Weights of a small transformer language model: RMSNorm before each block.
Each number is 500 + 50 x the weight over its row's rms, rounded and kept within 0 to 999. Layers, rows and columns count from 0. Numbers have three digits each. The size before them is the row's rms in percent of the matrix's.

# layer 3 MLP up, 256x96, rms 0.145, rows 10-58, columns 0-95
101:511392593557557523475510423560520524476504514526538515437541477472574490398574524563547593501500459523529588541522537580493487413483509487435450444487553436439547522523534584437538447516540401534487434569427474466503516450481497462518510474446504551468410484411520520555515434614448477447
101:434401520561518579462443497553502533445530515470475432473534463554551496453518581485487492460517524521514628515572548460492506491488628515499506511585601370488408433423526489441444485512492551491496563590473435559573516529524446456495476482517482471583562482521533561573413493483557512526
083:469492513456501486511497554494569560538527418553623539546483544473431507498582574476502463531529555443619473538449502533557457593377543444511404472484579529534404426465517532438508493488435490404552480484521527433524474484530519543454524515462399551447525479518465503412491542462427442459
099:553484622483407465497484565480508446482579534495529557461512548552492602485524530527495548490629529572480503575503504477517454511539460494499521411421585557539580526511488559473526539521376541559527585435516521441445505503477538567533573464422527473463545482487475536407541546590493476572
112:440432594518394516466535469438568461538503551568492477515502483453498539460547415524362513523538665518483604516438499552582495499448510462478550535515474484544497565462454530498473547450408568487515502535490527465552467469471468459583525551491519477481558627527509536578517517512536436554
108:499441462546547485565498506422562531612416531531541603485541414519574593471573508451448460391470527566457510493560451480545466465418484503471595452490559471476453499371524522443524514544449506518506499515537494466527464576517423501426461499484501450552463548556439484477408456583528518546
113:485536471530430510452527540443573516473569507458486510560505457490523430437437593449442622521524429503509568570454489441398479431484447595527498517520497466391532499444508530530440490453470461497490492473550434518539586420510497399499364466500448519443544520505586476562528554504451510433
115:570561422395431473434619522496511595494613440527596569414481481481525444494493500498478490539537471504516508539436470503498505455500479501486514473521423416544426413569400473463397473556478494554572548442480516428430489542449528557510473457527478435530486474525479463568588489528512448478
095:500462506597452558582463525482587521456531453585498502492473493517562438498480454505503512560550525514504514496537598511530579537510511479570559503519470377582580428521464516586460576495453483489530457473449485493508471548433524567615526435537496593550440479478445633487565445437541535557
102:513522483476494467514573482466425557452515545460480539529434568423427428532515493552447466458501511498469598515449447470493489380483483458497454559488438548509445475480531403366485445546475464460543486539416520562541583511545521479495497474520445466421498519480429415565518526399588624522
090:601494496527431593508420506451490528484532431428521560522525484539404499456523528528621410532527433515586539480531502556413449474472540535506564459509487468434433566527503535546528510376612429515502469576442438475529453460530563530499443549502565512502436508505459503425586468539493545514
102:510530547451501432555476484436574551547542477544482525519464546481476545563617369550529499499556437482525447581482547555504491506545532419532486498549442496480489480524456503310516511468480519467487505534557491656478616468524568454542485455450491492576489501509473577527513496524539459439
111:515495511526561522426567575506475470554508470542584444498500572377516593449532437523494509513545535507504421478479481500494524426469467492465585447346550418417515506522458540449542471508492533415543482500519585604476444427411509465525592494550515554493534477523551470507576477457592514477
081:471516517589480541531499506504543416429512444421466508525494489561497399521445485498503528493530550514464538455396498438580464546486505473528516528456578528597503358536562486496563574470509595323536458510504486476544540508448519566470485498534565562576529447556522429526488563499431496477
111:461441618425455484473449502556542550452406492364535525566509406461433421509510447545506535468489521433538487480476535459540417493521505523566582504421502486505477430481518555446444552455490479433437416462524570554456472544492472411508447527496552461550505483551582540467556520395467525454
096:511538443471562482539544431451504569505629534480574536485406486561442526528490406481556523495397519573503491541448567529461455484500496495491448519592506455423565561582448508465606559474524440449564475607512552492542572400485463539500518541482537518593506489587491465521539501559506488549
116:507420470501437497430498485433490548398433506501521562488443486507520449476439453460581508438490531494497492455502530508524578526470525513521554476543449554476533561481425520435535558599492558383631457516427530465425590460490563451547447542468456583512571507505607545518602542495489449539
103:531527597401361517495471543522559448556523440571505555490484467482430398425581511483523572454461449423520575477536449520512486537547460519554444459460512496556498544534540557442532496486477407435532479507470428479461376526467490561394473470446485545423542541513445487561516562547524492493
096:511550529486420554484529487499613533583429445470525533499495533487479523546493527506554423414486533571504444520466457515589555563498565574577613469506516495487458490479429467452498490527480552511483523526571442476400508503610491489588428565409557460463568643507498510432529524511538477449
099:461512372554506470582597557598531453465484521470536503561506481472415509468467483539459515480411586527545566516515514498424446565513416512472531486492487449526509520517483378456502594457496476531520457516511448498373464425489481462460514462543526562520466477522407514426464639509561540464
089:543488471425561539519425496513503427465472477420384458472536437498610483611502439581465428442527581508544493366509531462540483573386444478521516532543452505500545419403481483456559474530499514569521439495543428547496477500497530431493488464508476448536508543545455520491404468435467485541
097:530485474491566584458505518504539541531460467468527631524401569579444492583567585444375593443512480509523437515495515435469459426480521542593535564434507471431477422470514466579474444401477522493517561485510437502449549451551470513469464549473574418436485490465525485448477534516532478465
109:498507552540418571524534492568550452408531509551613541469563503537440510495434458473485423493551498525553510411440522601494519516458487490557580499448559447495493475400628424537460551526555517553566533491424438563429381531469465507511537505472498566524482492517423539489563447501547504455
095:517509504384440536490421496520484421474496484413500469542501462468538486521430546573453557497516509522532494484550480410570451523521450540486467461475479374348563462554561511496531535517511608410428508468467513535484577512406576553506513513548450533575437517473572556521466551455499414499
108:522499531489480477604482403482555421469497444547519426509488531572494474539524460466563472498544509542490495457541522369419483501430560588627468443524421454457469430519509537479498473527578557499460432457399522570440514418588557591542446476534498502435515498513501509477539474504487586426
099:520482410468543470468509457471532471496461450589435463437485425453565465452496483580497437439487500503554537521479481493457502545527413443493468473504517504508480530483387448498491464550448546574454477517366608571459507544576535524479500516459437565555376459586516514541432563587590520541
086:428476479470546527501515478580560487475605561591537543451576389501559473456480417407478513473495615476498487544537525518512549484506432489493563476471544532583450487502563519511523464402411505504478413481427469495506479407463544481525458516525416420501459541399420425408514486540521513501
105:489508485537552522427520449581413516527459453539543481526467425498515488396475436501516462544540477416503538500549563540507497481471561485439470585558520508535506469540540536572638464502561461449565467506470548422545435423383457446525574508563529447474405452418539442441521442507519454572
103:399416512582481400495468543521579472521498459456563485377500535496501498460463526383575510561514505477502528413536520444495530513480588533420544469547528464548533463483565497589559493529523409493458532509556495498494429423474536501547383597522474570558522470439533509455467447474512589529
104:509508461536528508461482481531512516528547611469457484590470500444491547554531442476514419445549580493459579548569440506530526481410540430475572489545568416449568527421525535522578613537570463446506524477484461476531485524435488423574464506517461595572518472572569487586437519454433540556
107:455521461508521560593550574483606524460445520477453495541528536528496555537545633487417482520458514464528448403565562518489488446502477527504514498477530533509509467470500435533460497483499588555475506511467411549503443586578547572466668492520571466541471494493442505623476482392526508488
096:398510446436447532590600500483481563389539528460537475489524469516520489477556501526503501421514530429539505456569383570495515382528532535470484549507582471483486595399441518564482565449564558466559470450452474452599470519470471512461399583502538444505504492446528523503534521498454473555
097:489463463539557492543598526453611515454580442535439540443498499538451484475486436498572506500498529512408542508416489502531527478409485484456478532490514508494475528490509513446581602451510498485387555555600525456465476522431565575434502480543585557477437626567515450610535499517574490502
094:565567505586386515542395545512435569448485495497479466496467501503472469484494612450446527585477438485562527528526519451492451505446501620499525536496486507498575539500404527421503548506428447514525471541533570492516491556528568580517427399541455437442418514497607499518501443489521401480
096:396467469451612527578487583469513484577491496458503558479477474559413548486452471483527444492508461575433428443523529564497533514543621612511593474421577471545462468457507532486480509428469457518414504460560457542442501553459358540555442501524517494541438507546502498494534535512449507549
097:475641560522467488550397411453513514598441525508503470459449492560535501517504394561596412585548434508486492476492510509477577548488485588485424490567534509565471470526464453488672508509469473479505497524528520426544464489491490533464536522435491596485520484452542547533480538428535555528
098:463586396408403530537506442454489585521544472460508526461411569505558481478506483419563470563474433425440537471466529475477489452539473605501450511514475552527433500505492368552459605555516571498428539491486481468478537551458482473464529508493529427551514541601561494485393545496553491520
093:491470470461499604450596471499512546449465544466507500585392491438444566472493474468466459487457622533477485517419470517493585504436550494494547543541425550631503481442536474392515489577425522475558498582469528499560440486460489465481499465483443453500417526531522569499474498476519359536
099:528536504508441466482548513378487484482576473458484466556453452526491590487537477627566444485547465483564486412443473506464508479496497431502514502543525477499482611488482580418565434503576576476429519578564560490480460546539631493405468497475482554489477485580480432471474504502412560425
106:501531475569457567471498537502502511582482556507481496442506538508540446551574562556530517457493449487515526548577527541545501496493565517488536415519450533516615509563552625489476572527494454540547560533491434473529460439455468544537434483440545480483534547434482501416386493454495433309
086:452522509520551479502504516526539514528456539503501509551532512421488463570437496517558427504476505496532604589515515466562441610496461591433624501553522434501601520530488492438520535479534503472491389457586607495525433533494533490580474548479553489486505407424603462551515601458552482529
109:501565537484519535520545452567510552453473526536475520383589508383552546550464488441412524532460452520495483560513525528432507518423558581481505526549474482579497479539472421477554459552531588551426472545463449561449496408489536409568527535531530462496491474503458490484547558460410386396
101:463504510421531439546473629571420440533571542539464485499506501529592495567530480537477496576406575458524471494510439557564462516534501490435573539633500493523586521483452585526384522452443482474497538507509438503511421403516519480493570579484424544509496585506507514416467459502497479503
109:477543485461418464406527482509466621465511524531458446454538526489502502496534457546513491560504537443464549526488557559466548474475483448556375409569468508476508539558405442415511514560454447532441522398508544580466432483561480481515463538577449498429518533486405520462524616529515394482
098:479469463548578587461516503585526517463580509560526531442477469422484499507388515519559588494458618427459531599501558510534548432502478514478441467414470451477483488523527551484495546569464513497456499637463440535579490493565596577525448448470546477546444497489546541570581494466495557520
103:640614565513520456533495510572607597480492505490511560447450537572513464493463503578500595501443525452436553448492466421487544458467521516543535476451500450494482538487455532565491556525490490525499397456454530552500501460517496439366420498481493624459516504546517509408519455560487568488
095:464538508501559500480510478524471573570479514479569533517451432472477445538469421472464525454533483479462523535460648474554506427479434423548454465486583434434541407471623545514436391490487558626460520493491524523465528380445524519558484453423538475549511463441505552503562494487533536462
097:489500495417534643541538470462447480513447436519496516497540501483504484457564503460531471477537547506498523519481529438413541429511505552564546383524408380608589501525514505542534512464473453535540472472437463612591441493562601447541508470484489442527526433537497427496518492494589484578
109:565559499489519502534540460497532447466602491598576467484494470475570425520465463484516577468542473575589597550504476560554530461568525537641452421499419538566465498494445421442482483518498453523459520454467461527492607471483478538475569539442432454473469438533472471527517511529612426447
# layer 3 MLP down (transposed), 256x96, rms 0.14, rows 10-57, columns 0-95
107:417599511507493571430445402537537573513519473401445538454498539510489518566511495571457533510607594562535549459478479552531589463427469495482420522570478536510473492461428565523454602555538495498518481494493479463552541472516478501564501520428484373523497557498497532438477637463513465455
104:502500539427581475454439412443555473492582474483540531505413482483514550504416573470508536416470537549543590529559571472502474483516492468425453501461612479582568566543430517566473578444497489456448491433534497494520489466566449447405564550549512365562479484507554480471544490514570456486
091:564551484519467520415489479492638470482510462411468558498451483493542495487465536380439605520576488410468593467464465523513486451478585455498474491452486553498500498522518448438436477506581454493479640496527532495464576540631549497511419514467432548551462506555561515488555447472455478482
106:474552423469473383456560411513424517579470434569540431447484430468536493492472567478438467375478540527560442440577544463522556540568484492431459550467493504487459438474429499469575498536513555555514437484534576480465423522561373439474505535528531478506544518459428522514512477429534505566
112:419447443576428540504532508474498412544515515508479513456543478471496570535400416523482522480431511493616523525479519538515409573583432516492427471410441453537536489521436496472482496479534573567450515525564410585505518423465499460536569573429543365487540482508471464528516567561478548501
082:392460500457488497512468469424565517494458526568536575420478492466500575511559578481471466404474469480458488424636561490544463535473532471500460494565517478533417476520500451441589455551477464513478540458599656417534516453546452557473435571445519514434480494545551448460509508453456521514
115:535509443462581451508507485540528548581488505510481498498474450514489475407500560528507538514572478424461569436387500537519525449423509461471457503496377473455549528461569467518462507490453530459406490536406569586452448539530495678537441491503529454504612431554509491562498571501487522474
113:543522424576409550512503459572505547556522583548528518463510569492545520494518446379565402514521521435539460509442428475519437485590431506604532490481505419429496466482484564505494485505520429449535530617577525443439479495476513454400512565460556474493394466468523538478509498557502576530
091:528474446501497614466445508479471451426520580483498505519503470543452457551470430538625504466556474615551536509506523574428500401508393447504618435470461509463452499567455502464395452529592511507478559529499450536513480418447561514459496548511533492567508403503524477517461493568460464435
107:608482462499416507469501545459491519557520570596423466479460573453435544495495428517399443606507525467430442486380499451443485495537467504539472542523460478500465518506502495475522421471526542507505399469525506448599492518448396577540582480496531552475553367433498472511568462511539525502
098:463553462523464589512446467478582553424631473627431512508388541528500437454411500614508533528474572482481564482555485498506507539483541579535514492511483494448512511511491508455440473538439510555410569536441476422567438466475503500476501570500421433533543529585493534484539559430536533551
102:472442511563578450553481501557547461454529531539428479517512546551522440497521624507491485564526567554494418449562429532445447464499635487531495508505482504553566508476487515584454491537495514620427535453544488466478431439455464567487479488514465578453393475528511396413493460581507423490
105:464536491404409497507536484451425494542461374476538410406528472511483543523528609546460436535437494549461530467511520475519540492521458496464481622569471460495527455526457416509600394497460524612479472444481471584494526619479534463533479509557447521505554487450523509537498571431528462505
092:420505479573478477481425482492538495536492485532430526569499562479533513414505562415433481511600534426499571511409520512472537477514474571602529469414543525456471471521563424485418454484573574449579501481501453546520540559491519515554587507530538539490509501562550409423387498531390525504
116:458459516510483509577512562482440570539509502562488447589496538470531531382445467527460456464444515542457534520515467460529518499436428377483461563357465455490539487559481479523527504496457543530468481483521558574560413491505496396388456501512490524470453414406515590491409525451569510548
106:541431425516558481467453438488503521464497496514478489424520571501515423449465505511504544435523500589471429542490478556443418604613577540520523456431491428507428503454415510446507584473440451397479513479549489521562505537442562529552456458503520435454586483491499459384541536541560462588
111:494491507463461532485486433536458483493574524485430479459549520487463431546582494446481525493507493535509460507479502548549407431467560438574481483499491532636510522387421488434441464565596520621529459544435484457519505499458543519440499516603564583504497503526459381630513457473520529533
107:498546516498377563456591515548534504529484516408472542537455526533469537464600577510506475531468504451399559458544508399514415519537428484469582515540415595515490505466615542559468442463506477510514432517544503393435447462538482545554492502481415508589397526532505537558488476484490522506
101:450450478447515540473478584433404509525524636545510511532563500532517447452441572439525579475561534528506504476561506528533503494454488536541474420456532477442477489392568412508572584475488518457461516496529516585647487452516520504504535442535613467525430405511487459512558436522491535553
109:430573428441527462521459492464491422549505450534562582486420407399468463516554564515511376434502477497532482582594470447520516435474485511417483531506510484486465453546519428510515563527475488404464529481557507556485509454537508557470515478513649447579503498420547527504455501457428589501
093:469504484417550464523549547491475555575437505491544500451404558415469593446552486500466447455549506470360505569501528564471563533528474631426435516492461540490447516427469474536483561582518435378452563520428531516473507454506448476498517517489512501482483487552516500547460405575539514411
078:462584417554384432487477591471474456462527547539470344454596518550549479475521454528556502505509495480482483476505473439545531582541520468456561495557485421419486516556500503503473531492550512482410437560396438477485515478393583459509497469525515447494496574519418531492521521481405508582
106:465511558561625445536477444579552449443460542438612528508505495403485535469506522521513511541495521577579558521473536545536548506442496489544566505496428442409393454555472494456582588422477513525520443500484485626470588539475520577434525455468437430536468508473474435506529506517528544512
080:510535525478512400537465560424417568447610459491578464560471509558503393548478471500565495515541459450415529466495435431489508654527587496489531510492510496574418554560481430501581445448579505534482447459444562515495541453468588508529465555502548516529562454475514469456576504472474530494
105:512524465453563552474437506478559513443452480391419601485502421534555442516431481554498597570504521491496500434453564540474528450538416455490453456523518420548433521488491499469465417451507592511564548508489631416489512624485479417508604505503506510467460512492445432514511519503571463490
093:491558470540455524488493546509418506474633496547593408513485557524466527485451487514515531452568450544451470497535484495507509498511507520446491452449462543431565500498583602469439518500588417543513480541471400492464369404526500461568544512513552478424590528455472402482465452446511531397
080:562607454519533528572549469509562557415489436468480410596470592518551379458523553473523605537611489462488510559455486462487484588542584550467508516462510482481565513495571442510379524533491471553457421491479503549546492588494508501537478440533503526441470480472488505515524490567502584572
103:396458508391435543439477549525560427499515540510591463478564571507501518506427452484462445466503487575523478527541434461517563455465446559552449523566496573509546463577480430492546399467492454512558411498417463456421558544453578528457509502573437440543528537578541530443443518511466524435
102:493587526460537509435487526522530492549468500514572425592501443539474427463537570433528391418452568521581492484508530499523540472454478432454499467543559579484570475541550516485444568420609455462426502534432521550589494484402478500536478419491538468510576426463485491437442579486499581514
105:536483496572564511528519499532592548526493483570502516508519402456462506472460569515430526446483489513549469478471500566451461535552546462383432540456565451502438593571430423489513484491508491410463451481462571560480526568513424589474510532513474413453523463500511632527492626516527573429
111:546566535540471476549537439553593457517616475551453489442465547507508416505590576469492499581519508441519466578542436469517420529505522463527512526563466559547489570454518617597426532484468481472444510427497487446536513441540502571541414531452478540444597534496486491559565527571592528486
098:466574451495482490504410544530460456430543511471581515444556546466506511594504459397428438523643583494486501474509487486512566543505483550489524527611545510507453473505661615439519542557484516479495445518453538486541477420459561437525575535488481543534470462505498470442466406509491534470
094:461545517515435436438411509586545400504443513478454567589467474573509419511529483522479518509571499479521533531507523456502441537538415568497581447526510493373544474476531508602423421594606485475537460510401470505464513489472485570504458456531407496483573506509520567482457486414504561478
081:445490518500553549535590549479451427603510563532478504488523544521520585478567463540405450489594573536530490479469412497585528475483507460613354476503521532535498495580612503466518467549531531542508507529569495422475459489471432421485453587476500524523444471518532518461513443569600530502
094:612547554478415519455528548439483419421526542444453513523462520473566466500457422501406457499570577399528523493479492334548447411441447500475565498538505505532549528502547525492540500484623492480550472494497452548485492456507528409453488548544401536505469486489488473436435434488493567490
104:501489415501459616522489523516528490539479441500483439467533566420552622521564470466505458544430473448495470544553573474480489630504477485459567580531590527482481471536422429453497519502452389541525559446583576504534550474479418423426546514446467413489470490501517519478513428430490456514
101:488499606450487540502562459572546505528465492507482429368405486546477573522491546463557456563457478533474451489521471469325490509507449501582515497459485557511427536412417505472517579492456458456571461583507488546443583491544511406493508544492503457586442539523514425508516517521474446444
102:449510487529447429493506518532493498448498530550493440462495585542437588538418494494481435403555406539591501597530499567491452432581500504470511568446441606501434506562556473416533417467492458523574464542416475479417446386545509505455430503602500472495564530508456498500503462490497508512
107:546459434467502464519493475519574469479418436480426654510481555495455510525547527502545551441478469351495559441506517570548516421501475390519568550474484516582431476484499412481530519535508504520523461446529508566549493517504551399472584500566472567505417565411499532528445465472441476533
106:514543548442552462412478562540460531593462461490564421510458529531524520476527573499492482525392466488448370534443534552508448543570540440536548531441506510589500561399463518597490513507470520427547536520537425473494479545533457471484372482446554407481511508524464438565501468599497482555
081:440461497461604455473562450507445518573523488477519486478488510504486594481477561441455499535493504497431540474521564440449516565474544596465436528469588498507468509466419525521437477515432528506578503415545560474523526410514459475423453482496473577509526590683450407453465479528476453570
109:530509531502509598512565546519538473553508466458592498509558386428460430494502571561458543538502477490505622415474481516439570548548441621528509533455559587471535513564448495587520411490437618528473569493501507477531533527557534553494539529414515520503463550537432486571556521519553511474
100:530559542474422454383515452517539518635494462553500420531383399423399465485484485474445514508526459527562510536478459459538461548568552430466455498483492541482533567456407500547488451530467521485480558589407474536508445476533519471468488536465599488538534489559520509600523502486478520610
107:460446453492474502579401523496467415415495476396440569551501577483550580590456464431494520507588513575510443398508530613562486494418526529470570574422534497527471500462513485519591546496480599518457431477505456521531486509420459468494494424509509495479445523545392500482482462504470525455
100:518554517506547530537516436520559539474491501537567449379441437488555461520474454484522512563393500493464499435463516458521570479447457556593381469472544497551483466516445516449454500445494463519550462480550539486480672586511519412571542542481477415503577500547489616491569514505544478524
105:470612510478448499458549521516382459519486526559544482576461457488564513542456468496497466492524411501557525495484394544377447464510479542524480494386419480516462592576433495564519597482495556505450549532472525624470447432513580449483508526472510479585553535577458497500499575518457479527
102:518485433524533379445432461443535396484526613560527562493553545469472493523508542512531463518462569517543468490500477561479437545637428496543430472488528454519428530546450451503549431537544518480531482453523532411504539504426563532462593508460524457463491562389520442480415572429547508508
102:490443447479492579597330597493479530583561571458465552519464497434496501484473413508434526472535526450527569510456488476506495439444569442420506466408511450492508498544514492561556417528519453457518480512460478457633487416505515470531515514496402516515562490519485458429546518471453544415
# layer 3 MLP gate, 256x96, rms 0.145, rows 11-58, columns 0-95
096:474532463549601518584485470564426407318556499542441506529499500530424443516392556511545490487536544471507486488548495522494485440547582466543546438424581459464523514523604475505541432508532556522601582584422496469527535547520514497512425504549537515544491447500548517500479553506534518547
073:597524463537449557482429462478496425428475474443474484478509440529550479469399437434476602603523464459426517445500497573413524412500528512483504511478413485503570483546543456557449487530651514559446540459435516569424451458568567503504456455484508497562483522542462455545450462536431506506
103:476525448604471444504437447474415451455565527603480448489535475520449511477574547442517603511603428487470475459631505567482499490508540438544506507432499559485481518555539538520449590429562530525447520432490489539404549489469518440422470454545405447544500478576511511478465461481449450436
109:517483487540457456518444510507604425493546576580448583511479553481516513450404425406559522535443454471538442444518545501474522524460453516430462566539413476478557570448515511458571500521530527591465499508571544486450535414368534512479498500515478622526524439477557446487478499457493601435
092:531506534480489496516511505494422528506512459450516498543572457617518463498451453451487565524517473481493521519419541452401572480611533497438594538475494537435463558510573570483424511450556561480448592495469474606433568527536530472531521518555395395602550473575468510475522469417501450477
110:550495532544501573461484593413566461507469448476501541500575529589480492483537490466450518511552524402536452546528467480497509470567438543485525405474481373541471493625517543455576536451471517420493445405471405525501607519442522460410415533544501520556505447495595462449506478470503526476
111:491565425538448556475503589424460558466455540486438613470514380473473437446506448408514460468534508521562467478500491521554437541537509504448545484494434451488472442587521507461563594505458518477491546451505566520471413550515378568520582566520417436502476516572543563538548474480497425514
092:481430463505481600486420442439473495436495566431558539590520507458492512438544566491553540489491509551496604503440455543512440426496426454478558459541435408414565413613493531488567442508537514494502544519494540546529493539421431493506472612421552467534491570552503535502527530556477422480
109:527469484577548452510446523573441390517451466468533540502600555533496500406471473476504566541506517477475633487540545541500426468538622492584527397501544439506384550506555568552508564505493542452485523500508498530504465527544589478577426510528470440529457517493550449453447584430473516474
092:507560490552471571500493490428450448526550558572549483595471561555430440421475486401452473452549598487502461445621514498494454437435579530571466499555470506535527504521559395508516535553499592525536493383543485554498488538522433484493507564499549415611485508476572496496560496468489534530
102:440532476523474483518544447509505561460466472455510536422390474538463490553593427574503551491532477475492467475489478554403502528452450590538520441476514554394509546436524530413552462482475491557509450491597538532515615457547564508518370486529468524612530541451466557513505412510434573489
110:459443416467512508473598488621452501473520476548467522460582468456536451547504478480502502443522508554526554449505535570514457505547627601433485489551484451487553498455563351530565464410569542551476480461522558501406502488514475423470441582499494461523557521480496474382479488486487516576
074:469493468489455439447314491493543558620465519558520541560451513346552574451533532448464520501512520383484469493512523555453557411466522517598534478451448488475515552500525451537513429457544476607489502458563514507517480506577507418558547520469466472446537474541521467472518491528454522491
110:556475560500464506516501494561521536578478485516448497441453613513612538514525495474530496487536534454474399480492531454493566438518580562467526423430565431513471543492496502450368469462584487476516632416637526528474540528453575462634511520503472527466499471512468450534468455494515506507
107:406448462491481535481478516479496417458431499495492511540565483442496515499463462535517459513407512449557429518536534456521484481448498480524516553494549413492426512546567519467430417583517586557454516504491453549442450546545546492453538599561544600617494529475576420501576499543400539382
110:476445558472546489444569446612585494457600494481543554422463569464530539474457505505526535472534554440491493483522437562481430456495508514470456459500537482516496413507580404509446562507503471566399483514581505401394513408459528442540520573501556505488530475498470539450474488362472555452
114:520511406464379488536473523495495497422439520430428603471622528581520498517358486448495527544544480469497543431481525520532570420558514532490441526501509448590532463596487467474500500612479561539542529478459502545423581470516420481516493500494492470527548556447481448494555536587562503495
104:618506562491446540476522438506609494571417490504449550508426554544531495493482450492459435527449477462481500424411525482429473602490514468494520538459469510523433489485547519440447497431496554549536557591550442488541538465456549497534516557389461461496564454383582497500434479590519455415
103:555493622546498565508463518465530509486519480534394549485471521526537539483497446457540478481500517477489423480552504510521534464404479502492499589528470553418527476530396539424490551523617506531481505483428539474634618545522511623511452541440538453498472550481582478539495405431421506462
097:480537528512487416503540493497477500544527562556433470443509543505537551429519474540482414402480480534497501575553410541483469569499461638417491571492508501551380521447447524516456516576560541457494600478482568509424568484579471496467421495527451515576494420466548546549552411528546547536
089:456542492488397474535465459464438465457480388451494423473449470516593569531542441528457471502467480460463508507469430516518439595462502453383543434530454548559529445512444487503514578485459558500553533551502416496555548557449467534568564440466460479469428486482409524554517578565487582600
098:570559561481466435551530531520539509489537533514415585481491416502481570457515600588509451532533521539596439489477578452499508529504524558493462566505534516487478441571566458534522498490535539567504505457469577551451429489539591525362383495527537482508512442462561480478617487431479556434
091:514501518426554432500453490498460438482487421493539510464572469524476375471477503522502541510545433492536598448508565441518524493516517421616476512427537466452470596527508579471379468578573497532527520503498489566495584456590502475527477508537494430484582424382494546424485529523504595500
101:484493477479515539528518536472484438512552530522502448456473539537530555580512441356457597513466509457486509437579485534471351580441493506467496484453547518537437504583486492511580463531568465518439510521502460528591529458457547597505565519533547495483448523427575532455475492367418582530
100:474543354433556537480545411577553463584376550589490540477505539466417480467544528473454515460521555558464535489503536496438584552623479408574507564563499497522466521542433481542455479494514438508541511442479551509454511441487498491516450481446465549462448440461505535443519522405568468531
086:493446533551396592567516486455495443499448506421540427507477542475516405514547551538464468551500471533494448530431518388485469466422461574517491507457492554374590553547465490424502451596468577507589489468417511480481568568547470447533471510409474510555454532513530555576522529487501433527
105:476556512437460488423556417471554558466503502479502507473440557481483489453491546478424483473422468584456518452535522527610519410495575482481468483521455492570546532543509390512487453468516456577436451547542529434391584475452567536560556503474472513534414429540447605553450496419432541474
110:433545524549376515480456518455459536632507469417484516473504540542539500543504563458552518561430568448523438399534517518557558578438570531469510449463384554542478516616526531531540581488461470479446489482499527530416522492489457626532472472516500569543496460547549449478476455467491447447
110:504418459470488556502582449608479505555444553550483529505494416522435504506493467464447474428566480466523546557391511412459427551418458517463542521487459379555536528520521466471507417500542557485450520377501459534401545516456527485555492537492443410586513537528524474531539552511601523537
114:471493485461495415431343463502463411425476497458419554532487574461397470466455437475493538585486458548548569522508522579391475431491513530480461556507452474551536481561517490541574400545490502462512522478509476412515469492427526556454498493535584572532570523481532588463509513510567557465
103:565537469501615476473426413544513496546537450570490519441452492463496512495527405471439564531526530541408454387444624483528531485438462487551564513498480504449419485504551524515445475459464508447545528547497476548529447378493463460535469593519448577506448499498503447420491514487546603408
099:487496451467533403567485567475498499565442512526435492537429497438587520515499508456553469430507468473481587489504479568516398457552511571519538468492567488504446565501474581499498532471526524521503395478451441524463561478546538486504485488506454586607516443542580510417325579515578530461
092:439522443538495561480476575462478468526500491549451454520442567498454609445521501531596537554543493504565487514525454520534473480510467467583557532494535551440511443463404632486544604434626452492469452488540590515479494539532495502454507468502543394546451498433573584479434497444502430553
106:527486505418451461556449465485484437636523435426445555467568558529460538581590560487453567457458609472520501477536482532474441488517586581527496501500481543422472584496508499404484459523506545532489487573536562499500555493543456552526474338499452449532489527389481496524448497446520500484
091:522376447535394536425517480498504538422535473495492497526536478566499492522514506395435561568562420484515474507520520533516534490529578424467538528417512558422520516505494578559412423487415504489473628509499555533571523536495443488435455446534529536561477484601413498580535542504452554515
098:412580518471508488517554545495449565444570556444515573526517589392443502489450484546402505584433489533537559569573492513461399554488543550475530511543510481447568448578536454459436534551509526530388555563543503494506431486528468553553487423474415473507455485538567534507459452447472427464
101:435509611532550542560510511463441525401580499449515443500571440457406387501570430424494530437472335429430562445473486514461542479548520486460430445454497538451469461549573439532503563437501532515487487498466530571525509429471500509579516505566474474579503470559487469502502534464499527523
110:483381452489518508498460522550586474461391480563540592510503559550418412507447462482462568514516490493502483499481582469520494466523435508457506550432472513573484393458586384491476488533507496449516498389472466531523574505447548476419488460605518456502476485592560517487485502484560479621
103:432480510631415557513376542457467443537559482517497536463512527467517420552537457557528548541560530514548596472537568450563528462413482430517483490487472449414501481580541520445506596456527408504532498517580501490500464499503486573559570473537473519430495557489518482404423417467465533437
088:494510511507498562345532558557538397404515417512378444541388547459493470526502512551511564434470470502526397496483406540498499521487515494520538468541421522532534471510491517532547581498556527531516444520465469459559459454562462459522553523447493417478383450414514522589488513490459501454
101:471506538567456505558433566550507408471534493470439432415611511488507564495474547398421446535485477409474463502553427477496530479486519489461548453587518525532420384560534490501472531480569508538545425502473423522426408469423568487495553540567415526480474488483471518481506516516601464419
102:455441519559476564455441549474422492459494530482452548528567587517411549531499492525589501534465505483509473514483549561510507460427472416476484620515555539438522560510552540481540460473681472456447573515545461541471517440518532559466494491484367487420501575551465460474492505417558471459
113:493398473437485555449477509510451470482519526504484499524479535529426571376472553373429549454542531521444450503489528489504508430585579539463538482405463512534517411440551474558505494494535525543535536484455492514539607550486525571523481463462438421560414425536430398527462460540540511411
100:548534568468497451498514482449519512592520462510472439437441483509595535503570543442456485563512502434583487518379483367549502480449545547471519540654472499484519434421563507532457416569490592530411481533524517503476463495430486556461513525519499459528428514496497399515428554480453543467
107:576537478479505475421474569518464476514490386443398512444376495614402481477399533461513480518532559496518528531421556502495540580419541486486453520482513470440482412452467479490482479482426564491478539513576567447582480492438503448444445525473523551458481557547551528567583506532424512448
111:507509619515410478537460442469571470511571467576460569526465500510529456567480437485492450566496497602584445454549525586514501465603471437486547540493507446501428577491484490554451541483538477522608482468560495427502535507518546512504526487542358557467531438427407431520438493517521562475
105:402448416527490502431528550442557511526479543487473551505456505487444440572445484451511514471475466478504500620434519523530524487486525572476425499615536442477484416456571506490552449521576604450436556434478623483548596564474393481473487524532503575517465519432556525520512593502503490535
108:538508465537439540533472494464501389466479520515621529548416476431554514436510388567514487488491510501646486498487466545456432398476525460519493537527544528537445521610566417489450494542469511469509494572523448463533612438481485476553519479524501516439396512451560608547474502543453473519